python train.py --parallel_block=false --init_std_qkv=0.0336 --init_std_down=0.0 --beta1=0.9 --doc_mask=true
Each number is 500 + 25 x the weight over its row's rms, rounded and kept within 0 to 999. Layers, rows and columns count from 0. Numbers have three digits each. The size before them is the row's rms in percent of the matrix's.

# layer 4 MLP down (transposed), 2304x576, rms 0.0313, rows 1168-1274, columns 192-255
090:519479475506510491537502525505487539464516526493496498511511506475490472534522528516522489502506491511511495504503463467529518474479492490512477542511527517526464510490491529484474472451528548
097:490523537524511472478545511490501492515524512476490487503524481456524514502524541508513501476484508466492500525501519503475526509508511491491510491468476478523478566501480508475491498413513523
082:522494512510507487501526535499523501516484492533523467500509545521497482466515522475517508480517527463524536441552545496491513476478492511501485527526478514462533516499460539570500490502466524
088:484474521528514502553460501497512576496526513521454473536526479517509506491461510463469502543464538508491556511542527531470482525500449491475513482484499496525463490482498535487453513523470491
097:481505540493487480504496514476471499488501474498496449521511502514483480516535522504511498449483511549472494542511509461511468458503480509500523499468538475474462515460505464533514493523480471
096:518502477475488560486508536516481527450518484476505514508502542494491529535503503493502518524511522493499499500484469536528491513520525466450552461460541473497503495518468482488496505516522474
108:520417507500484474536478527487521514503515473522542473484511492473497485545465469482485499474505462517478511524454503520506499456464496486489503539517495484505520525506507557529486492473477536
087:502530497479533476484513509475480488451495479490509453484511485459516506457518467472528471463527476471510486509500504522478485495477481521516526483487524500503516503519482501504475520519549501
103:534552495502530496493474506504471528448506469518477492520498536484507497518547502484499537495544474466480522522489469480515503514524507473512515509494459524542507529488523494530491528511479463
097:482456496499500481540503517462488510502487521447539506518478480480496499490460484501474452487476463471528480497503566544473511497465526509486480534513524490504476491506480530490431496457481465
103:491499531499496528478519530501492478468483501531505507556512499443423460471505476526525500503542431506509486502476497525558499474501488474514533506494515473518488520532479489531500500468514524
107:480449512516500532492518488464483545513471504507464514475519541484528494474499530507527539485513467492463485513505528507535497518446487527499541518481532525502493480505478474499488460498496493
104:476485468495468511494522487467480519483503535466515588502493498532508478486492504517491474477543511503517509481506489518532492501531491495475478513517468491486513536481492523459479514467487482
095:514522537517537479450525490504476498497469536527523503459508461540480506513501499524511515508473548504471498493478561568487486502491476458494547539445499488506496432516539477536514486493496522
104:512476509502481472508524493474456444473500513509524488475539519466516488525493521475485488502495500487541521529506529512449482538517529516530545491493509467492492506516490521510468453462496526
088:491466479455502507488472535516500545474528478520516513452486512531492509493500507460510493447503521485543460496518491493536508474485517508494517460478493511466501521551485477506486505512526467
101:499482487506495506474449532473487518504468472510478453505484505506495499460469490525506498530526460495498514514484472489509521470517473477533479524506470485464483511498494495439515536507503528
104:456443495525520538474498497509506463461535469482491512467477471479488489521491491490533495482492466526530497517491528538527512482492478557484503509485461528467514524512527519509512504503550472
114:449473483493522498481485491494516479496509530457541517469475516496467528478476510461472466513485555522501485515493481537520517477449492506520491503490494447428495506505543547491489475520520482
092:498479516501521478557503502515496479475492486480513468488517502519458491519485483491498544477468504518461504504472498549457503467511508527513543470488488490510530512521532503495500507497515469
099:537505511521545481524503544528503495477473503504467484510528468520507457470496509495521468466494496490510513484482481471508462497466484517486545532470500518495496530507462526468497458520512522
100:514477453494508455534497522503478498488500520512511513493475486527497453493471487491458507490481491488504488490519481560485444532474494549454504467510496490528487464476525531487490497501478486
096:504464486492534482488501497547467439548526475456446483475504491484491528495542482520500496518519484496472510520488460469473494539536481512472494470529510465541560504508472490510495532483458490
093:507505450477486469502546448504528507515552507509532520517519486483493528510481513504491533551531514516538535531490490476502479551495465511489482512489470479531481468512478465489488488478488556
093:500530522504475511480459516512463534487505492515528504505497542529515496489513553501487462496487498494525504495518506466503543488502497486576484498485474492521469510497488477508493500461518492
100:509489478534482490515524472477483525503504485523506508520550473487512575488507480530500513468518507518532492472491455517496530472489477472477512508539486491454507508516498539460500531529511474
106:497477493487467495487492538489463532515490526513543536518538462507516495503559514478515467534497528507518515498474485533503493448490450518516551523469483499536489487538446536493479499494506485
098:526497467525528526500513531477517472495516490491471502528493513486482491492525503507527477529515520537532530529492556500495521518540491500490504507480479503479516528538494543509521486510492518
085:469472465461523482533478476475471509514506491533459531464507507528523429498509516498509512477524557495513515501502479467536497499517479542456507493462512518554536494500459523504501478537532483
118:471517494494484474544483536461520519499477490455487527525526507501536511513479481516504494513502498497512517548489520490508443544509492499508501547481490505466524485524502503523510527479544513
094:484491545507521510500496476508512534498427531486526461480541486532478506473544484481481538506478483514480468480522497498513501512518557454503543482500508492512493519446524489562483492519491486
099:525478509462524488580557502478512505506506538484487509523510478512498576497494507530500501464466484525447486488482511523514542516526509477478439495526487481470496494503484517496492526503548515
101:448550493502515491497503489532490518554490486468554510507464515509467481524509496461475512533496500507478546501537497495500510542449463491491513519499469544491489500497517526530511532499476539
099:466444490522487506476488486537446519533522489493477465481477483539508537535484466495489553486464497462483519483472503512542544474474505515496506497495492484489513494502473479518516537496482478
094:511479497488492503506482431491495485488521537495497483481487524535462479504528545517513491501471501505498491517509503498512497494485496512495523507484527503501510518521495545521539494507508483
100:495457504480553543507500517518516492469483514489485564514499468506515487494496519483500510572501512498493509531537509503482514524471485527518510482481535508561512471509514529480521532469501510
100:530515528497450534490514524488551524548498517506550504536525485467463488502546505506515488512496512532549538500481508493527549473528466509507498459517518514508518489532492514526507455531496463
098:476466460499465490499460470522539503505469512534487453497527507512481485482491485472496440497500504544432485530547518526491478493497515489485517531501472518514496467452536539532480482521470516
099:482501504512548504473497498507470461498528526549448509515555514478511485526478505501533546491502492450506512434467508551479487529502529523488505529528492509554494516507470471476501454513464472
094:490588504462520481486488529501476514477540514484541458471477465502466492516535472543517526478467498531474515486508507469506488502483518506512511503486505493499518507501504484525503455518472466
100:489559488494479491432487509524493488472449482512505506453530522475549506531541493447514488473482483490492506508506507548513469452545521517502504544495505498523479486497534493548516508478483468
097:493479457471512518479528462469514481448478481505502480458524480500516498470513494480541533515508494462534441497482503495480532491496511503470527486511479527452486456491499476506518538495479502
102:479455487497503498540478476503503503505499497485517502530480480461462485529532506482514511511471546492500512478494566510456524500483529486505531513458489534534504522503498513488502472497502471
087:457563497497488461496492552482468520482464543514514498492503509476451514498484495490485538514509547530487488501538495509519451483515475507505527494511480521462519503479511452467528500506460477
100:498454424500470503505550465486504508518498495513546498502515522489487457531508489502518520511466484487535486526537490443512464524499496517466492474498493472461462514475516451542456517464478511
100:516532480481465494513517503472507503524458522489481479507464497479485515511503470491487466466500494487491535491522551510501463477490482519543479505512535465487516530521563541513543480552497497
100:533491492589502526526491494489530499499484496465522494480529506520500488475504491482511476509498475571508529466489493467535514497481459479481526507505512530506525492464487458522542512484508474
113:479508453553509520533506524474518505547492517499521480487466491537489558510500467471513498503508483507466539496494462532513553519489516509530538535519493530471497517510488547495506474478531462
110:543515481497466461523539491491473424523495504519485472482528542484487414518454517492526475497537523513520518493522477549494456526483442506514554473513516483504474460506476448512501489500520510
103:485542525510459477527477520503507511482490521534534515528450459556497482499519502475497493526489532474490479487510493552509520460469473511488490465504559566525499522473503508493495468506525484
084:488479499498491463465498535534512503503505520491502472519497439556503508490545533490511499474480505466463502516516471501557523502492499532521482495549536523527477475459479544498503497472517503
100:490492506526498487497539463534534511516480518482501500504485456459499472487517509495502470494522517520542521493477521541532506505482499499481545488502509533491454513496510494510480525478453522
084:492575505528515498476519486510478487504478485462530474492502486477516541468498488526459510495461490480520515497533509508508496507510498499489523471516520469523495549469454502501500491489520528
099:475469476500530494513509517494535477478476503503528454481489505557460526446545532515490497510493517553512460496496492475482481527519469491531497500478569516542456475497478504552510475513517496
101:496472448494536489506467484456509523500464538544495528484479508533522503494461526467541497478479538473488492498513480531540497481510486546525498541468466517510464524498543516459475478506487483
102:445492480490535495520499522515477515485474506556500506516504456521508520510456520515496481481534499456489496517478501472458505487523472527520474511484491473479501511482539521492515503509511522
088:487512497489500493510536478484514474459511523517496518489480483502533477484468536489523517509508448541484508469503488486498522483543490509502466497491497492486484515496462457492525494540464489
112:523514501523478485532513466467460507517480542473484480490543519511520527494514509519483523490487526500526511539477496491510552504488445510501498500481482462521461489504482502517531517498572525
101:488459494499499485511501528492532480498508529543523492488492491533513547491528518483489488496504499505478498515479502498470494529458508507509492519537498501515514481499529470502478492445544521
096:490490485526503506518466488491502497491454491486499534485459446479473504527511522522491533488528503451498483505509519472528495458479469511539517495506526532484482475508492512501437530530473497
097:508522488502480498509484488458493523520525490494529496518534500530523505531485508548465461537472495497483505464492479482483497509508537497533497509501509493504509481442466499483538509513520493
117:483463530513485508536515450532525495515556449452555516529500501517496469458461467520472472549480502492476522487525478501541456515508537530522507499512533504454520524495526489469506485501480490
083:509547548530483512482519545538518493478482529528501506488476514472508495472479498511501487493495531501485499477533480578500478477494497521535510539553506525511505510501480475530518501505489480
099:496476520511480477500497523482471468501457498484488482520491509502482500494485462432507509413514492479531526490490508566525506541501476519486470542517488524471485513489511503479447553494504523
091:489482519487520506498545480496518519502491463514476517489504500460517471499517484541537518471509576480486541510488497500512462489484454511522487505434463519466522495500508489514517495502495513
088:462460488541510512491475507475512493467535499478464502511489487524520534496542485503487508507523473511495422489547507495518525523477467533485524487476471515473474513498502439488493520516456515
096:512496489556497501485477495479499511522488487492496513502518517483521460529484517517474535530486550528496496512493493527456459522510472545492513517535486495506534518471514463458512538489518549
108:503476509484511480505504514503493494485473527515470504482516509528495494523509463490493509531502481455495486502538491517523512496461503509478531484482500504534512523487497515497496449474491506
108:475507468516471513526531560510517514499515468498472510527541503497491506509540524519548488504537502510526527475493486501512468534515513513477489434518498500480501469498490533466467507554520527
106:529479518523480512464487524520461545502494499501471509539536493505513522519502558474530507496541525502475503513517538479463484527480512553459498504515492495512489489498475541532503510446504490
099:478460514543469470547487513563522485498506505491526469518505500512497523485506551497480451499481477497516508498506515512490445510538527490453475478458504505510521497544473497491490486470475506
092:484503498461480509487490504506478498508492501496504487509510519504553505451508504498533534511519485492535471471493501496514497489417509522521516529548508486483496530551518495534489482507480499
099:479479473500491500528490518483511471536500464516510472535551505534458494514513513494487496530515437466524503516506472515482469459498486507534483464489521520486478501511547500492468449488527464
104:520434535499482463549513515570468526467487497489508494479531499474498512471460470489490531481502464489508484528522472532508492515482498524481539481515534494487515507553501469512490468435472483
096:503453535523512524487496527493515495535516542495504514469521515505515500487515485442494528483491514517516500554505463484476524485513470505551511506490492515517477518516524511529480503469494498
102:534520505517503487479538509529532539522518515483469510565512505509462519522522492508482458525500419503527504484481542482474466537448465502507554464506491504532478530482510505495524485484535489
097:471472451516534551515485514499492475498520507523540504486507487506522549487490480474489493507474485434480475513475525508478492501506523489510536523582448492468498532527454517494492467515458467
107:507501518543521538495520504512478495533506454518468469491544521527507503475542487477502515499430494543495473497481518519508499512544504513530516505540516506494413448500484524463481490510458504
087:487530502528482524495495543509496519508528549465487474509499537503506483498508456485502473518508515516543486493467474490480494512518498495492514525500490511511461475453524474490480507467472495
096:507508445535516457494476482523515490475573476504555526514506494515493524508518472490493512464503534530521553479438455510519477490541486488494441529505470509436459486494481464494509519497510521
107:537502455476508464506467520499532470430470517566495481542498475479490477499521466532521488490525492456501524513465524465548467453531505505494508525542494440492483510517518503491512490531475489
093:520512510510485485487533507479480502486475489455502499473483515499496509530485471509475508519490508497525505519586479538482492494513532460516516489464519521499432459465523524497486502469471468
091:496481511457499467560493498522553506506488476487486499492465483520492532489503499477500515482483484516536525538489553473495524509463510499525506486519518518472481514470532509459431482517494493
103:461469476535478515514486528474513518541528515490501502496551474452498517504511492539512507485490518499498527537485514524478496476541486474497507484531503515519522530544511456490488497463508515
108:476500556500476494536488494497496521520470483495522467508480510528467496552488488494486454489527495454498507505505511516530510532478510501516519461462497519483481498469498465497471490468452507
114:512508517467493499512505438513470506508560480516446516489561527486484508452502529498498511534510508524508518468508537491489487533495451505494461480478533501503498446484465507467479528492509547
096:460502495489481460501523491468542479522480486491519499473543534522457503484497490486491535472494517495514478463485494508492484557514498502466543517504499495484464465535480485508504500491501521
097:448473514508504492530512507492521516478475543510527471503491449424460524492510483496481508494500537487547496508471479508529461518536530542484472484474505491512512523497491490501535494463497515
099:501461539479511508509518481503470498503527469511497490478486491501461528551554474484511530455486536532475470538485509499468525486491509499531513459558527482509514498483528518515498476477545493
094:479492482524501474520474518554516503485456488493475492533521488521505511507503526471524487545520506503538507496541506515512494477523482510499503548490489489518499487515513500519484483509510497
092:523468500466460486498502460483449518500509506497480503549468508514511485466495505525529482481488502540490513524576522506508514468497492514552506510520529549554544520494520501489540516498479523
094:532491476467503496480520472466547486505512503538491501480513458519550511467520506477500455473517517464536513489467523524484506486477498521494496506466507504498486519490534525480552554528508529
103:516510499504471503483480504481480504509509487568495475526511543501497496509517514520515442484483524521506486483473515513529502513515478547515526462515485505508503540508509534476507500530499506
100:465515484434495562499480473502490449485480504515459555445485502463478507545455462501565498441478484469444493531495506507510492498512462492529540483468480563550519513514521509498524513480480449
113:516436519496507519519487510499513513480538496483481536515532486530533520504486497536474470486456510499554531485453492534585502459494479499489524495510492486521501527549476517496488534501560474
094:534474520516499468532502489490480490492504486525500517506515529544510496487531484535519472495488495464490544509488492482498507462444509512494488479443507462520468518470473504498465487520547526
093:530487501492491527499513519501483484518533488496527513525520528470490522480497484567512493488460518524493477478444500487523506491534509472502502472531504482490513499471475482522542492521503466
110:491442487483482488499550486480536522469547495491555489451502502530515493463509501490515492511477533484502498480474475482509467504464477536500552460538500575475486523490538475521504485546482507
109:503512506514473499542501474516508538483451474533504532474503481492543512505497533460514459504513504521511562518515472482491482487499493513551503498495544489516519528501488505558490482498469533
100:498466503487549504473480514483533512496484534483448514484522452508493528512535501507518524491475474518485521526476549500502483482508491505502514513510474503497513478506434491457518538533463477
104:526474515517485477507531477520488441470457524406499467473451509502495523476463510498478485518502506418512511501513483501477546500512481467503505539508529490471475500540503484497540490474533517
099:505487527498511488462465488529483501507500530457518518457476518535502475463458497525501549534474507520484499500458490517512517519495471516493548470512528500469518553556493549544482487512481469
093:454495495460543456506491492448523477510457511493518488480467519492477537550555520446473497467459552489495495494506527470523463528504450523476522550496544517450500493471516522506528494536523489
092:549469499482505512512545482481533500515492520476531502483515489507498536521513500502517489488506511503464538465477509457467530502518515507498477490497468486479497492548491521495494510510521502
098:471544500497485490495483508490480511496480472505492490488539509494464514508467562492498492543521536507542515521458557504494521486502496518485509516479536503457477514457529442451513504498504488
107:537445478521529504499521484485446522450502542506472506482460510503520517527501496482493459448491455500477502522475483498528537513494475475515483503466488457509541538521523491502557519494549479
101:464474480504522501549488481558493498473470488523433515537503485503480445490489494480481480440465506492486488507503538489515490490527484515480497478554499522454521525488477491496456512532470494
# layer 4 MLP up, 2304x576, rms 0.0347, rows 1169-1275, columns 192-255
104:510492471466532511502504523469477482503545506453515488451569516512532533463502507510526494489532542456490499472501482521539501466519504496509505521460512471526519495505499490508511509546556436
085:486529485472482510485464467505479481524474462463498540479451491448497509477534524502473511539487471481474470502484468509454468524546520484534529458483484521523542487531538506442497503478460486
089:489492526421444507510510504505501477463513493476527503456445542496531512508505489516521513520518513466493499519479462475512525490469491473545529491526476486502514493515470527523484550493498486
105:532500467535505520522511538499497509470490481503517487492466476525493528478450529507508489488483492487495532525494461496549464483513484445497483530510496467469507527542520481474463486507512508
098:515461485489470502508490548494498471462510517486525454508545539513502506473480506517503518539482525494497530547434474527472523495489496450476449519501501478535483515498508511487472533502498523
102:514488508452536453494494507486516494499469552501519508487536494522469493542541533491481489491500485485501502512512491484469481538474486480528480462517495529461559480530511512511482455460515505
088:519496514457463511461503521513478468491480503519474537452502542530507470479501491521547529526505534524503478507535487477513501500493520500488527519528503511509502475483499462489483487509472471
105:527486506428486479581486523484521531458467492502469518470460500518455479488493456501507500491463508538512493481488488482552520566502490506467544496461483516483460492507524529490467484469511492
096:501502519503485507542469555528483534519498482543536488502457530510530465487496500472519531478502471485524444542509526513482479498482447471459490477504477484527524531503510528534473476502519525
106:492486506510479497554474546515508413457508505454529507499493453461473514511483502489491477481488489516479443543475451498513534537490485527510458489517528433528461444559477548485515532502523483
103:466498475510500512486490497463498488497487487493539495458558431466478497463512506506482483489467525481526502446472513519497500505535507452503492493482476512474491546520501543517495485515475500
104:492492512494534479494493466481514483469551493513485469509503484520468501527511495462521484480469475468472486512519499457489542488463487464531481474505524491512479474522445523543490497467475552
095:484478511486499532500517494507518501560466512484515492489484486460503491498500512505478550522523477442500480500488481508466522469495502467495510473477507478520504502542500544488504520495497476
104:534498549509515506503535527433546458502531491519515492462493507499477518495548511476518521528511517507538482518482539548486485491470504456488533526474455470498475509516484507504487500496491505
088:548471502522513488504509522507554490495526489490501503496498516470496444477458496520511548498486534436496520457496478503497505512505518486545455482566484494560499500499481488546465516483490479
103:469524492468504480452485505511510505485529505525484481496465461526506468492524498476469477498485515522473444475544523479519512531474535490512491488499473547489467461479536520486485456460477534
092:486492494542545468501523494493533531497496436452486507451493496517463524514493511493499533450526506550502499462496486464536510498457513513548505542469481512483479488528465502530506532472496464
106:498506491480489547522521506462500519493482494499529546468532537482449478454485570535496541492495525506509474520485443466516528509473497476487514486510510498501523514496487483495501467502517496
094:539521483488499504502508498486531484503504536480468527486525473511537506457452451542516538530489486452501472508519527490496498517503478547497468521467454551491490516505536509522548471507483488
100:452518487454485520504483511487495469540575536496494529526489483455498510484508525461492478454477500457521532515475489489485493524506457497498461513510490505522512525506521525499496526506506524
097:491490497525506462534489465463473470490476520472495523473481496495515529496512535473491503496505457502489489497466500468529527485465522516475457487477517528522494513488540484440460497502516492
096:490487548477492475488466514465488522483474474535490481476504480481508502494431507485509484495507474500507523510483495517515501491460455468522481467483474509479511481482451496505530481496476481
092:505500516455513504511495497502482481481521504498491499520524523476506535511531534517480481469492442505500506466461471475473523494489500503471493461453527537530563515485502499492462500506548529
097:554487490518496496506508483478496523463513492520511453504507520523466498476491507518551506571482522479511522514510457517476512520509487463499479514549512488502501503520466510498505508488542481
106:499465452458460513505507471478544499549518513505500516504477471510464494479521497503481508451519513500454534547525471480512489514487470481507461469505541493463534461524520551486482453479475516
105:522481483525488504487506469483518476506521521524497526493530505470500506465537499514556488476454513475472454529502524475533543536438511487573501513489486521469467475521498531445507484463498521
100:494483481528495494524505499503541495471461532514463488494518481490507532514482529463555526473459515474486503492500525466539514553502503503498506506516515543532440489507499459497451504451539475
086:529487523482489433475482477518516509491505483495502469516489550473507507480451454453524464503446547482492516485492487487472507513495494475496501528471492546541462494537560450500512469506491445
114:514485519531512520492470475523455465503506510521515462481479502523500514503534508451533511486476518504437478458502501535508504484479507499498539455486479506515494465473496532466461488496474502
097:450503551528522456510515472457507514480515521487489500529475495547481550468524452495519508498490507544492474514469502505539471533471468494480461509549506493529468500503506503522502504466536534
101:514509509547460501521534502493477453492536532511488502496520533474499490501501525469522506482498519511485492517472521499501509487506478509532468515487533568442490536495564527552492532505516506
105:478487524489478474510493558451453504479538493519519491478476468531532518511528499539486499486532475511467485483507428482527542533519515485499526502498540542473537466499482488415505528469517526
099:457495494447510474546487472520509495479525498528498539522514496451518489509533490514447523456486503500469476473458466483487500509501502529519458519509493501508509493554548546508504510489512492
089:465474483497500489488492548504517482446521517512502555482507508474561484472439520481478521492495539496494476518494458425512537495480524499491506510486491502521525498472477500461479496510564476
096:515501479515465515487508539494495499490480475511446499480481519546514487578522482547491486468473469524450527491508487482536494501508492512507501471542542532492518512479536535481485519522534555
102:497503504539515481455527482461505489484498452527502435491520488519499543531494501521502479484480471496501465479478485505483551516507508488502502486516532488514500498538465479498496511468503519
098:525510494504450535479470464489512507502482495518455479488540446522513417441517488466504477507508507511495510482462431535486483480510509515485547481542471492521500473472494482476487504478498487
103:504513504476496472553474517480489473524525549504495475524451507549508480476496515510473502497489459514449526488479509489509503524486489469486517508520523508488468506473502558507502476509527519
103:502488519498524475512465513519477556462519543498504470537520536551482508488500481482525534447507478492498443527496496447498553514474495539503528514498538510498525539562504473495502490515499488
107:496486495505524543524491492494482492550555529461489502496514517540492536442492467491512493546481487485506481515471533507525520501459486492499496479495482482521482494509508489452508516473512495
101:485470497546512564518485507468493523477445523536486463512501493486430482472445534490454510473457482503462466479522452509525500498490501527497497513495563526487481519520526468494502480504497517
097:490513511469471529468546536479503481552477488506532474498542495499487531490511488497517474499508491516541512503476508480487522460457537503520513499492459482479471515537520535506506518487502491
090:490518465480554461532487491443492514498523473512532485515522499493534516530488546485533497454476443412503507444475496501475518548446519509510544502494509479502561515520461510539471515472533499
105:500463460491513483497522439499451454486519520515505561466523535513552475483508476488447490514456517534481504491497468464518500513484516537497464438489565497490526529561483545471485505528515494
098:523509481525484530496518470535509500478476465460525478479513489534525540472476505518499539459508499501486486515480501502554536507489482516521539488502458523505505472501457531511504469493474490
097:511491483513510548510476480446490468479504509497484491478518468499468527501463497501546511534494510498504476457477481493551553477463500489447477465487488505503516532527490475520453478490574543
108:483513517502483505499466498490511451483540540532477498469488527490477464531493512491462456505536508488487508496512466525520503482447527510500507509524459495459492487493485540488538471521516530
106:543496512527496531516511517502515476499504502485498473455494514513447469522496525502532500503490478486488486492490451492464540515491504460482493483525510499507512497530437557494519463489555532
102:508492509485493527486458544495514450494586501473516457480524511542533544479474462516511450506473503484478487501508472514481492508478517472528512503504502518497490469522533494487482511479479498
089:498450533499468512487469488498500522493497489483486491473549533519479483485474464529493469509490491494515502451450528531463516516484528516474520480482499526537456521541500510483489511521498501
107:530458511464479462501492500515505527526461494484454520528480516485479480537509502545517477472494503507461531488480485489537532514508459516510508537513533511565505448491512490480475493514506493
084:501505525518487513489487513539508537496530505493459452504509524498526477493508514519496490513501492507502502497504487449527492505458507516508506501479492468486503457534530517495504510511525483
097:488497495457521505531487494515558492540491531493555475473488515508494527505518502504507535471490516505492489508491489494531462514468516472483521491471483493478472523517547516505480533503517539
100:520498534525525511489520540454486512541515527479505438506497516525460464508478504498523507452498509515484476432512475497480529534466453505481527516472503476512517497489509495503495466475516514
104:519513507484547495519480459498491456486506540491495509483445508512493537533471505483504542523427494535459504501478506508513510531468510481471532515556476512529507535511438492484496487474493509
095:515468502539464531544509522487529499537488519530511511449545527472496495494537511511508501476472485520525457501518459491485491463480553533521500501466515499498529484519522510475510482496507499
105:487505512523537517509535513477515507539508512527553516525495545522497521505468507528483501490479504487530500529492501511499528512488491526514482496482521534467489525500539531507535519513512494
100:533489531496520526488469562507489451470481498518567498541514445494466501475486445466482515470452523509479525528518516480521522514492507518521481495510487542490503512472492501531495474534508534
099:519477525497475498454500507512528487543461496523509510522487527501479482539484515479516489530523485489496482501480485503495533522515528479524474500524519538541500538489496500505484449534492478
098:446533493497485482541474483493490460486514484520522509486502493500522534548504488489487508503502491531539489458484508495485500485500500462527474504562524560455489502493485513503474487509536520
105:536498511496519496508488475530487510541529541497470503510528535501504479500505449503479504500494471482510495484517523499541551528486494548509521519500509465525519463488496472488512496462507534
082:542511524493503541467482499502488534496483509477462483470528542562481517511450477482512489504535506507528504484484516502517509522477500500503539529502495521526518432481524494466439487508485508
098:490494536492490520506489544519508482497511479455478515495512510519480501540494523452510545487500488521515483457549500509572508482508461521467523534468509508473492489500494526556501483471509453
092:504522456500477501473469481519494495530494493497553504533526501494475483536500477506509467496478524454504528488493540556483462509502488448494494481502495475478473453467519531528514472494511450
089:517456482446508489475494464497525504464492473510504534509501484463465498507465517489550496502487514535486554503449489505493447511513511499553484469494550490529539515511540567545506456478530462
102:479484471485527520536530466517544496501462523521490503494479471497516473481495449533543477508448516540476504526486518475507526507491525517486492512441475500530500494512521551506482493485519498
106:469468482480523510537488474489468524528517505477449528485502527526516459533489485546511524498463467516509504464504489505520513510529491506526450491517497505524544523498519524536479462481509508
108:451519514518490545490498472525538492502469522504532502505524519504508471528539488504497479497433534555493523465507506452525510474526496461505513479502535486439518492522489497507517467506503465
107:531502510479495503511503523496503498517475553522503476487539464490517510515482531497527502544478485500472473508546492473475467513507501542503450472495482530491491508533507512520512475516554516
103:496473457485509494526495489485525508482477554495505482491484548499480483532506534501489533481483519522468502528514511515481512493482513509534489515511542492450550490492534503518519497525521479
094:499485529452509527490475476507445507518519523471511482496490503526465534560483476490487492505534453490503504489435499480450499538488513552535478504538537540506521507510514532494516502466508518
105:482499518489484488490494503486493472545489496444477482549526497493468495489499521501522499525496512497488507493519485512486460510496436523485508514509490489546513482497513527485530461507531527
097:480497512469465515466437502480564488501486499481509533459485491568469519459485511485478535508465504450480532493502485476494490522534539479527523470534453525498496500514485530508511480533508522
099:464501507465487462503504518486450459476494498479466445512480501463545519505505475471529481465472547466514538506467471535523471509482468498485478450539529499512468538477529502477471531452493563
100:486485454498475505495486549502484533529493486502493494498525502511514502494538487517478439485515482487517501444492554510482512536470497459517513499472512501489509514482495494511416479476501514
095:484516461519508551526473524511546465482508482525480455499472506528504508520514498467498519513470470459474498567476471485488483513498436511490480507551425497515495504489474503506500508462475529
114:502475492465502510488476502492531511508543559484500480506538517512534500485481481458489523485481525523495491483504530489545548504496504488482541525530469533444515503517480524465505481537536520
089:488489517500516499507528477485464479510468470531508533466511501550516529473494508444526522491502472525467490486517471497506501511511498511508460475476482522498495503484490517489514516548503496
100:484531510464543484478503544465465496494461521466444504496538496505483508500463471503517465494517507461500460476554520474517485496477491511509539519499525527531489525525529509505478453504485498
106:503512496506488507495480515531525504492522468517534543512485477504476549496486534547472479476500485516466505537494530459499516523475475501492509561536484478473529519498531499427512491487509523
100:498507498470510499533506487485501494473491469510479514506473465486496503506514460500506464503499498498506487496508522507526507513456528520496480505501474513529530508514517477531493515516524505
089:470489507543454507554521463513486509476498471464493515495503485561494509528451511461550513502510509499502525513521487457490486504493478535489473494516470509525477489551478503511491525487488521
101:536519470496512472512470503539480500487481518471479489495472471507505536505464529483475541468536508449539472515476540495486469527483509529482472522460518508471452475498557528495512491461527462
109:490466467493491545504489542483508521496499514485486498476451491502478510521529485612504505461476473463522489482489469509483474510484512502541457492507484494514501523486513530507448485479502492
106:479473471469517491497529552479495493471462477505516507503490504517495532466510506502508554532472488506491493506467513515550489506484504521516477471473526465516489531520535542507465470499513534
095:522524484496474487547520449514520497499487492471515485525499465527540512520523509510525495517440416476472505478503481473503491524515524546523505475517492514516469515497523530518453506520509484
098:498497507517492464520488496493499511474495499478510481460509462528454487529550541525507483497528522484537522525498513494481492479463457527476525469488516522500518509518493504517499506483496552
104:512472478483510520490479507503511508471500517492499487518459480473492520523537518471510477562533477481441512564462504467509501492474471505478497483504464461491474456563541530509471503484569488
096:502476447490513523474431497471495473513516538472454514496535475459526534521510457491490557483514499523488530514507497511523447491502522520484464535474535507494488491503476498479520478458503519
097:522503444515500501460520512508458480507489515496509529496529547506523498462538503450512512498490526485459478492519491486520463473515497559480544529500541504466466434514517466501471419469460507
099:539488451483490503521470491504481469478473495507513477484527502498547495506467458534562491493504455491471493519498487467524507493484495468511504496504497507540475489492462479528455545475508494
104:509502444510453516519483501477492487506498463506479488498499528492495503487472531482516495541475468525508491430540531507484501472517490513494491496502540493527510528542487517478484461491484515
101:473488452482516460486512503531507470558496581466502509468508504557504501521529481523508540488494491511479528510474459519514503485514487482498484474502470472486500506499495524508493465493524478
107:491481500503498516489519550473489495533532520447516439514501499516447480511483456490502487479514495508517469535517506507538548541468507483564508513516505549482515503501496486513501485541495512
099:444476534498479520483488511442517495509495474506500473499491495500502558495505502475483501524490511498525523519525480481518471474527484482518485525536464463501483477515530509521470489455520501
101:520506530516488567520513445445475509535487505499487483500516476463495550500486516555496476497483483456553494470464530517517505501500555536491528479512538556510492509515486492492478487432470503
101:470479501475510496494510468496491504491476507468461496455528541506501472524480535507496453495499536505530539476522544503514480512470507502506515493543504544567539479522517461493517483522496510
110:453486487493493484499518474495489453540545529512554501502508496459513498527551492472522489476488500482520486510511482474435494529431488520534478473475487504522463545543503492481511498491541549
104:515487491493530559471506522500535478467527555533521491482493512530546470507504521502520525494502481526446474512532448513491543504481539468477532527508562476527446477501516515469492466467514512
099:527512458538512470510500508505460456484472503527501543560496494518462497534527491501530524532531491453479484501458464468483527490495484541477495461477501512521505566524492515516501507488533537
098:493490520531499471482462460496509505530510503492499486507493513529451497496506460515463515506472495516525514514533502493549483459501478509494512516470487459496502463511497498500536518550511538
093:517494512514460500487478514471522499509510472441521486520509507528480496459474504455508482517526502527519501508528475449490521514476472527497517504466513514487460526504476513491507436497501477
098:507474480445516500513500513479541501486487456464498524529491517477522502487455515522470507518461538453544485502510493482448543536502528447541530464501491508487522493481520528511516432506524496
096:481528514537508574473535499522538471511531510475486532509516468507481510498515472476486485479469473481486468484476444488492545507438508478515493523465469503495499529530485507527509515486559505
102:490484505512493534509480479523469506463534553477462529483464540553499505521511500504557472492483468466492513534443449488510530533489496466529480465486468476514500500512494505468521522470551491
100:516484446474493542494504548470501436477460511507489469487486504509516509505520541563469498477477414512502500486479484497524476501538482492534453497560534481464501521501515513530504500523486518
098:497493491530475451491485477502466498486497501540494516513455494482541547486483498492485520490532506453487477489478473461470486500482495459486483488512491492568461566506491517528533535525510501